Weights of a small GPT-style language model, trained from scratch on English Wikipedia.
Architecture: RMSNorm before each block, rotary positions, no biases in attention or MLP, tied embeddings.
Training: a variant of SOAP for these matrices, 590M tokens.
Each number is 128 + 24 x the weight over the matrix's rms, rounded and kept within 0 to 255. Layers, rows and columns count from 0. Numbers have three digits each.

# layer 8 MLP down (transposed), 1024x256, rms 0.208, rows 537-545, columns 0-255
132114154113110173138139132092115117097078084170132138100133123127133140135126137111104099110149096135124166145108086126110101152088123109113165157131151118169103123126116143091162125091147138141098129120127102102137136137121112127118109116139091119151122118131085118145116096096124105148128092140127122147145097145157133137137171113126141132193121124111193166111117093149108123084155104142111105139142124110147124118081138092096129142130120127070154101143121113164173153178112107129125152125149105086142149167118175113096144138155142108094139095133109120139125133106148139133138123132083108117131128133119107075090103110111097156122113119169163140137191099102152152104131159114126100104142120150163102122127137126145109146118157110091125136098142117101129130177128094
124137143154095110179126158181159160092167120167128168146139098141122137106116120103136142095115123099143136132074085127144132100083116140130115139157136119163166091089142092120139166125150126076153104117143119129146113128178180160117098134118141107154118157103137118127131103160105060180111147110086133084172142130139150156119100114128156133113147143147126148126091142137118150133127111112167100091129146129147152125093114130158114132105138160134157134122124142101127146133131103144164110141130111115126098070127091167120101113115106128139163134171072140109122120159118117147145098153142124133127132140110111168132121118133149116120118141149172090137119125118105107150127114052151126177112162163135131116078102137117082092130143137132158130139113115145113113123149137
127117110113102167094106121103158112164143139108130127084129123137084138103081131095139161109129133092122151121123155118106119121117137064124147110122121184112182159113096156093117135164071116086102131111121146090112147180125126156133134115139183148150104114123109126150110112106119141131131089113116127155149146147099073129131119134140125146121148123113111127139092124147157085160099118123122140087130130148117118132117140107106129165117135128131117065103161136135083107163135141127087109133170136077195183112171134161130111119097138131155109179135147127132140127111065136123113179130128143142116110108137136158106111133145106102130121139134121125135146130087133082095139128119130203131132119119119124134114114108114132147155132139126098175117120113135156111107122129
126136119124149132138155117165149115133109176145156130063100133153152134124146070143140126153088097170052159077105139126141146094139145127131139090108124119123162151130141130132144187123123163170131128096097134143130114136162157120114118099120128123124155154079114091162092122157129168130138136117142182134124110160084091143097103120155158120129150125125141100147166122111137129084146140173131118104122183155105130120170109161133120129153141126129131141118084142086139156134143124149133152142133137102109118091106126141107144143185149124167110145155133098164120144149199119098137095123158129133139128097143088085116108143099110106105121094098113084127155138145157176136100110161130150143131116128135158105118147135125107129093106138148130111150137103082181120117155147
135104151110132154128097139138133150146126118100118116131137129112149121143112139115140120115140155093143121131146126150116113125118126119127105139091137117145112100135133182105088125137133132121130158104110142095139117156142167108127159139141077176133138124144136117142110148087123123105126099117148137132127136091139092149103098126101127107131156123128112139157172155100130158141106162133151152108096169150112129180135161115101099081140103125129139130121106128102114151130145124110112170133077117148155145168107123137143139164103126133116099125123087162155125168164099151102126119156169140135120131163152101146133133130132123095160115124120141115143142137131059117171122145190147125151124103086149152127157083141167114151142104130123127118137130145179112149099126122
097069139120171095145175112119075109166178128123167156150112134127106089106188130131129106114107149115107084040133106144174165111067146103129107118083153138076154145142100094142134094143124164149146108137114133098148141127101116118142165155124108088145120109120143113106102132081197082136107116191094153168139131133158113141120077135101085158107132139133156167077116136090124130149104138126130090111120120120120118150158127141107168130075100151120110111122159129144135106090142100114153158142104083112147155142122141128078094088144135129151102148159173120092128103139122119144101120081154104141135124142130130119096137155021114126113152090095157113146102132117145131107140134162113138140143120128160136163134122077112119079097099083088133071103081123119126149083077119
138130107129106137109188133116111121112094086111154172138112125150166159131102149132123145105122129123121126124139130123106081088103148124115130128117117134117181149109148131192132125103140065158101167118139097174098159156101104117135127110122098153118115124156138161122116119132100128078162135106146130093139078137158149115136115140088121131102172118100109110132159150085143135125088113153150121088097136135149138136107104128114081076140158127127096100123154078134109089114158138102150140120100103164187119145155129138114124123132132124143089144155117137130100118122100107138123110134140153115108111086093090092116080144101154134133102144154136119135131115152105131128137126131145215133140143112162116124093152138117147122118158121122157123151149123111113163111081080
124123110139186148125129140126118064108141143128144178145169160144141147118102137158159163167153116110159157142128173176140150126146139157154156059113111092163162125112118175119111118093113148158128148081154118152129136133163173123122141147116111079137133177129147119134087077143146157149123146133097120090138139114130106140148167146092094099107114112153135092132129111169109135117156138112151133141145128134160158155117106106163110122126125133152162102148152113154100129129113147141156126132138157121125141128137131147117131136099116140105159099096132128130183132162126147163155148093128184180129137133110146098168144109138134156155083086118126098146132134123114154147107135145131127137127155165162145108147146144145129062146134136173154145129067147134148151141122138
123131150172104140107114162128124131112159121137146108132127080126121151163148111145096146162135135108103105084108088109092132118130103112137138127125108103117133146159126110145107127128146121127128136104137150133130095121188141115126133120136143117136161141143142122124099098070120123089148137131136124114136118119133118158108115144128106130104135112105120126149145139116119139134118122116137136089131131138105148114150122118131138111108143122141125125117106121158128128131144136152102096096120128072106096130134123097141130137159109144120157144110132146095078124150101122142111136132153072106125131129110138141124155139090121125147119134101141135137151106128100131110090084083147111106123118140139143097138131151120143150132113145134112141129154139102127121108125142
# layer 8 MLP gate, 1024x256, rms 0.211, rows 538-546, columns 0-255
107160130152076102154133127150136114107156157067087153142137164142119134124178166110082153132155115184145150108150107154135136097130147098150132110158118098099129174124136168123121131173120160123109136096107122129189131157089119111149117126127123130166209148140106112158143098137119080116110113088106152089137138137105170144140109152118140154121139141129117082151129107134135125104169093177160120098163125153129107119127099114124169099071084104172140116129103113100117144123165132107141113100134117153119118112094129143073081121151144170122140143119152154128094127155096145142108113153172139135113115148161135098155120174128074133154171143132146087138123149159143117149143152138147142114183162152079147154116131161103141139118141097124141087132158138136113117132140112
131123135131109093127139075143122138137155158116107115146136098190165119099137143119092114168106158127137148175153128166150133108103094147139118157098130127119167152110166160162092087086139168108159106109164127122113151123112129130182143142153154087153116115148112139141123104087127139110077136117121126102129164124103163102149151143127165071071146141094159089157123132127126149105135119121120124105139107163122128095106164139131083110134127140099131152114082133160100124150137126098134158129105132132130112137120116128136124109129149116160118120138092108161125127145113099116124118145132152157194122115108111129081148145156158117074127078116097114174108082130079095169153136141119100094096105148116143159127150164123124105162157131130142117122143140158086133144136143
123139123144135143126118156119124135119101093123165148157142118136168085096161151152150142106091116161112097167138168140129104140074096088101140113117128125150108128127148081088128106141106104085122136130107172112120171147112161136135135113170114134173124091126104108135153171147150089150170075147137101143133156084155085153135123141130146131093130161122095101103139133124120142105120097121125110135104102146098119145123137096128127104134157144119104121104088129124150113122143106083141118162123128091134114079135194116133125118115136140117154137108166125105154083113115165148144123146150089108113113110125128090120116151145155127133140117125143160133154132132108141102148097132128157136177178136157160103161110136131140148122154069123134098124068134119129102130096190
117137098127129109145175131125110146100146129083125113136138124104138134134132127148126123103145163134147087124125131117110144140081134113120101113089130091099126082193141131093140088105112111143071089115139148145139108118128125117144102123113155112087107101153118148116083158175116130173146124150116124108091135162123146071140171161114092128128094176123139169108152153181120129152095140134138161146137098142171142122133139086129151160123135111106137122133132133128182108129153110152156088127147112126162153130138110123131137164071114123111168096106150109149113069139121093095143150104132128106147129094090099142140137130161096126091171129117131136115123124107134115132144117100131129143127129125076131156097162159168179169100145142145145136128130135107139139091118114
109145105173156142136142178142084071099134105114108152162132080129146123161140111121105177147128160121108122145142123114115112114084108118096129074111112166135133170169106150132155120137131177102135137118098129109173132122064096139220145106113132197124164149117153117160114133136180145114091109135100100140151133118125176144119101114129155161146112143126123115088154127119128152102118130139126155102145124127133087157129137134099143125141162150132132145155156125157121131149123154072078170105096130111114162103101087099110131158117132131146140107094107112148161114083101134108120174154100096115133146144099113164115122116090079104152105152138123144095173120120152136148099135153129102137114174125134119126110144116086126098102127112133150160150126151132115095142191153
131123122111079152112148144116094108128122117106146107091136143115160120125111129106069110128159118109139099099142183155110183097118111156095148129109107126137169137099142124103114127123123134099080109113129112134122152112128154141112146131106135166107128130140082100132139110123143138136123136127155134167104131110154154169121142117090139129136150131104131134109128173103101101128136170099150151138154131129131200127116119090134162107104146120119108096146144104094130117104178156117124122144082145124111184107096136123108127178151145089125153132132176115100143124113127144135137132129142142137151119126098106104138103163143135134113086140137119125122134133103163131138155117122162073109129129113118108130102132118148162099132123122145119124139084112157125152160142141
094121167139113108116103137105122132127107094104119115145125139090076126160111117130109150128161134138120110113199111154171151125158120127120113155097160128103079142118114116117127092122103133119149090143113136145093156154112151151101112148120145124150142101123106159104181160139116080124124141107106120161204136099059115125101139142145114123147156120111087113096147103111139125168087111158109103098175113124137140120120150151157126159130114146125140134093115105144122149147109092156143112099094158090133127158148127095132138095108183169117116143145165142128110094136103129083147095119089105093117143127131140161119134149124111142119161165097180158101115183073152097119103114122090117113153122138102092158162154142108128145134134071142099154173156157137145118154077105
101125114126110141148120126128136119134082116135122133131110129140092104159114136118092140105135143118126123121145144155088145107115149142143108128096146125111103133106162117158100109109147158152085106128105130140112158116142113138108163130151144129139111114152146144136112160110146082156153138123110109142129090135165107137099148119129132115100126157170098125134142128107110126116157169099121135135136094149137123135110133109145129085140102134144122104116136122155129153107104090134123114099114138120088169120116116130125118147122141072116119118150089102145138145153140121138098127143095106113142135122109107153122129138116152126109135086144142139122143126146119116185131125108128113152118166128136135106126128154111128081132130169119123129133075129128122152142133107
118143114160144115160170141124113118167088123137124113149121127160192101125152151136141122181161145104144126161095172126165120126098097153113131143118147129065136128066138130121133142117129129153097145147133137159123162119113101116100098120110132124144105146114082132064121105147119143132156104128148126117112115127129128108136091143138145106097136102081158130089147139153121136145138108167111153177129130120088149085153092098130188134156101141113132157132152173099124115140129134088131108094125126141146096142116175093167143136135128132133139157109168134129125104091129144142133133161152131139121116159102149110148096138115150085142132171108108127131201132152151122135131154126131106105171140152154144177127109140137130172111192121103117132147081170162112087124142116
# layer 8 MLP up, 1024x256, rms 0.219, rows 538-545, columns 0-255
142110106129109134086131114173128132155119118095124120057121164125103146080151125119193087120147129138139155148139120150111139133101125163105084120166124162151135184156122105094133115157117115093153145108105077111137154121119090122157144123117119153126127101139137168135169156136092112074099112090113131099100164146172076131152084126149126146158148095121090105110134154102095129131160127166117135137142147142147095090093140142082162136141148131101188135101146123121148114121123165122107118159158095136108110139100106157129130103107101119110144154139131112130160161146160116159135118098109131091188146126124149142138149165101093121135124144117117190123088113114094127093106143131134151127097118144120113167147140105089160107136125087133167163138136128116154122125115128
134155131129098133126113163125134125130120140156146116115113148133177139133135126112144136101092145092148152113116134133153148145145154136121127057151123119130066115114116150141147139138221097100095136137115170111118126163114130108150097140103118112126135125112110146127083164115114178108180095099144101135112122161151125174103153092109112122130146121129116146132112139131137111129141091110136135073079154124082160175128146116123130123131126134163083076138113090079110131121095067111165103149108143129131118140132117144156098127138135095150131106128176101121125095106134127146183141106137136105093109118143118139146106140125060152161123160113097117093154132158169099098117131107124113177122112112108117135114139125149141079105147177155116113124120116115131117139104131
128143142121154153072111157104155089163120136115095114127144132120137098108141128169122112146152090135143123172121115167145150081167127136107129154145142134105097135153135120130113119125130118125131095125084102122136127114142115168099121123125097120137131155157150132121124128119119116094116126118121109091126133138133137138123146134112130122136122069090083129118091113144091112172168132091134136089116119128177143128120122105092114154122095135123098133148092136170080126176103126134093135129126160158092140129142115163150123142133103113116133074119131129144128139119143137135097161131142151110131151149121142189117105112146107112133126180175136131148136152110106139115145126129129074138144104092158100155105134123188144092166131113134114100122084091098139136079180136
102161159143125151140124132106106123145138142158122110118138084128140163129120147114147104123140115136145129140095151131118151159102154123120112147112135099136123135103096177103103133090118140126145106106100126143108117112135144098099160162111180113096168116145107139128165127121128162126066163138112126138186132078143151128103117180143141106124165086107156115124125170145078133140143100125118154110108135129145138143137137137149118106121102144105088110135125126150103108124163127135117176151149086090121129175124129141131150085105119141159110115148123142111116087104132088129093127129115140129131129113097144116123103160109204098118183154081128151147125136148123107138108151098129118169150098130151144139114127144117142123139127160122121116137057114137111171103124141
100170160106124126137136126119110145159126081104121150084120115128115113137099145106169128117161115100151081129163149098149130079098172131163142086116191134117110078152133087111132137140118124147133109189090121169096111135161173098123182118130081147189100130123171083099147114140131162085128135135142119120156121140092091101092143110152129150168096140135101107137102103134108115173137165109105094127113124148087141100132146100170133154140111118157124073109158125109102137121143144159157131140092080119112116131141118116123152116159127156159113147112119132090134148107136148174080111157095115115135120148140166141122102154095141107112111069117140095138180130098156104159175102099105099160144130083066116109193149143170133105095132111096124102079151159134120145165105133
167148109137156135164093187150128165144134113145165104130122145128131164136151112108108128129122113130098132169113142104179120145141160147136130141096081154119135165128117133138127134070108109134164082153145166149150128156127141153148116148129153143116151123151165111130111148138107107192099117129145108121124159132095110138120173111143118110129115126113098142167139115146106120151133155146112122139145101149125118196153159098139076131121135116123131172141168119119140145116124171073122151128132132153113149123113130162114136151141070108134136126117125098143133151085127099129104143110145146140149115138125134134136136123139102135127122100131134133132111135125106127137120139155115160147113139135102142141064112128124187136094111154125130115141161127112126138118113146
148139127137149200133105140161121116117148152117107139148100127170118156136140114090117128119097144135085125130089106143123105127106095115137120111148108121128106138133130154107117128121123152149128117092088087094114139139137098135146135131111151106132109115187161110119121104136120125163135088101141153104111134181087142119105093129128135139123095121166114120131104141140073147092127119102128159099136095089123122142148084168192139145140105134169186116132108124140117115143154137147140126124132120156146149125139149126143140145118108110129108125172106125148139137133124145132149113139135125130089149172129110069140088130170133141155115112109167154100099122193129092124127138133123102144082100125127130142057142123110118070118155133114150121146134212150130077158121161
133076147110098144135116127090097145121117120112124104128095144138128102128148120114140133144115120120119095142104148119095130114142159136145120114114121135113137115100128160149160134131141116113131158123103113081153106117080142135107109085119088136092110123148128127153116139158127117159133084171124140150088125132106127148121123116108102133141151107145101094134149141144141177126149122140151142106117107136131159104132124124133129125113128176150174065130139145104125172123117126089132151124141080165134104119158123085152139094114111105169132131104152135138120156111148114100154111156146129148123125090149106138151143101162136147136137120110122161111143107161149125154115127127119113127126141129138112107097162119119144131118106097173077127143137147105132118136125119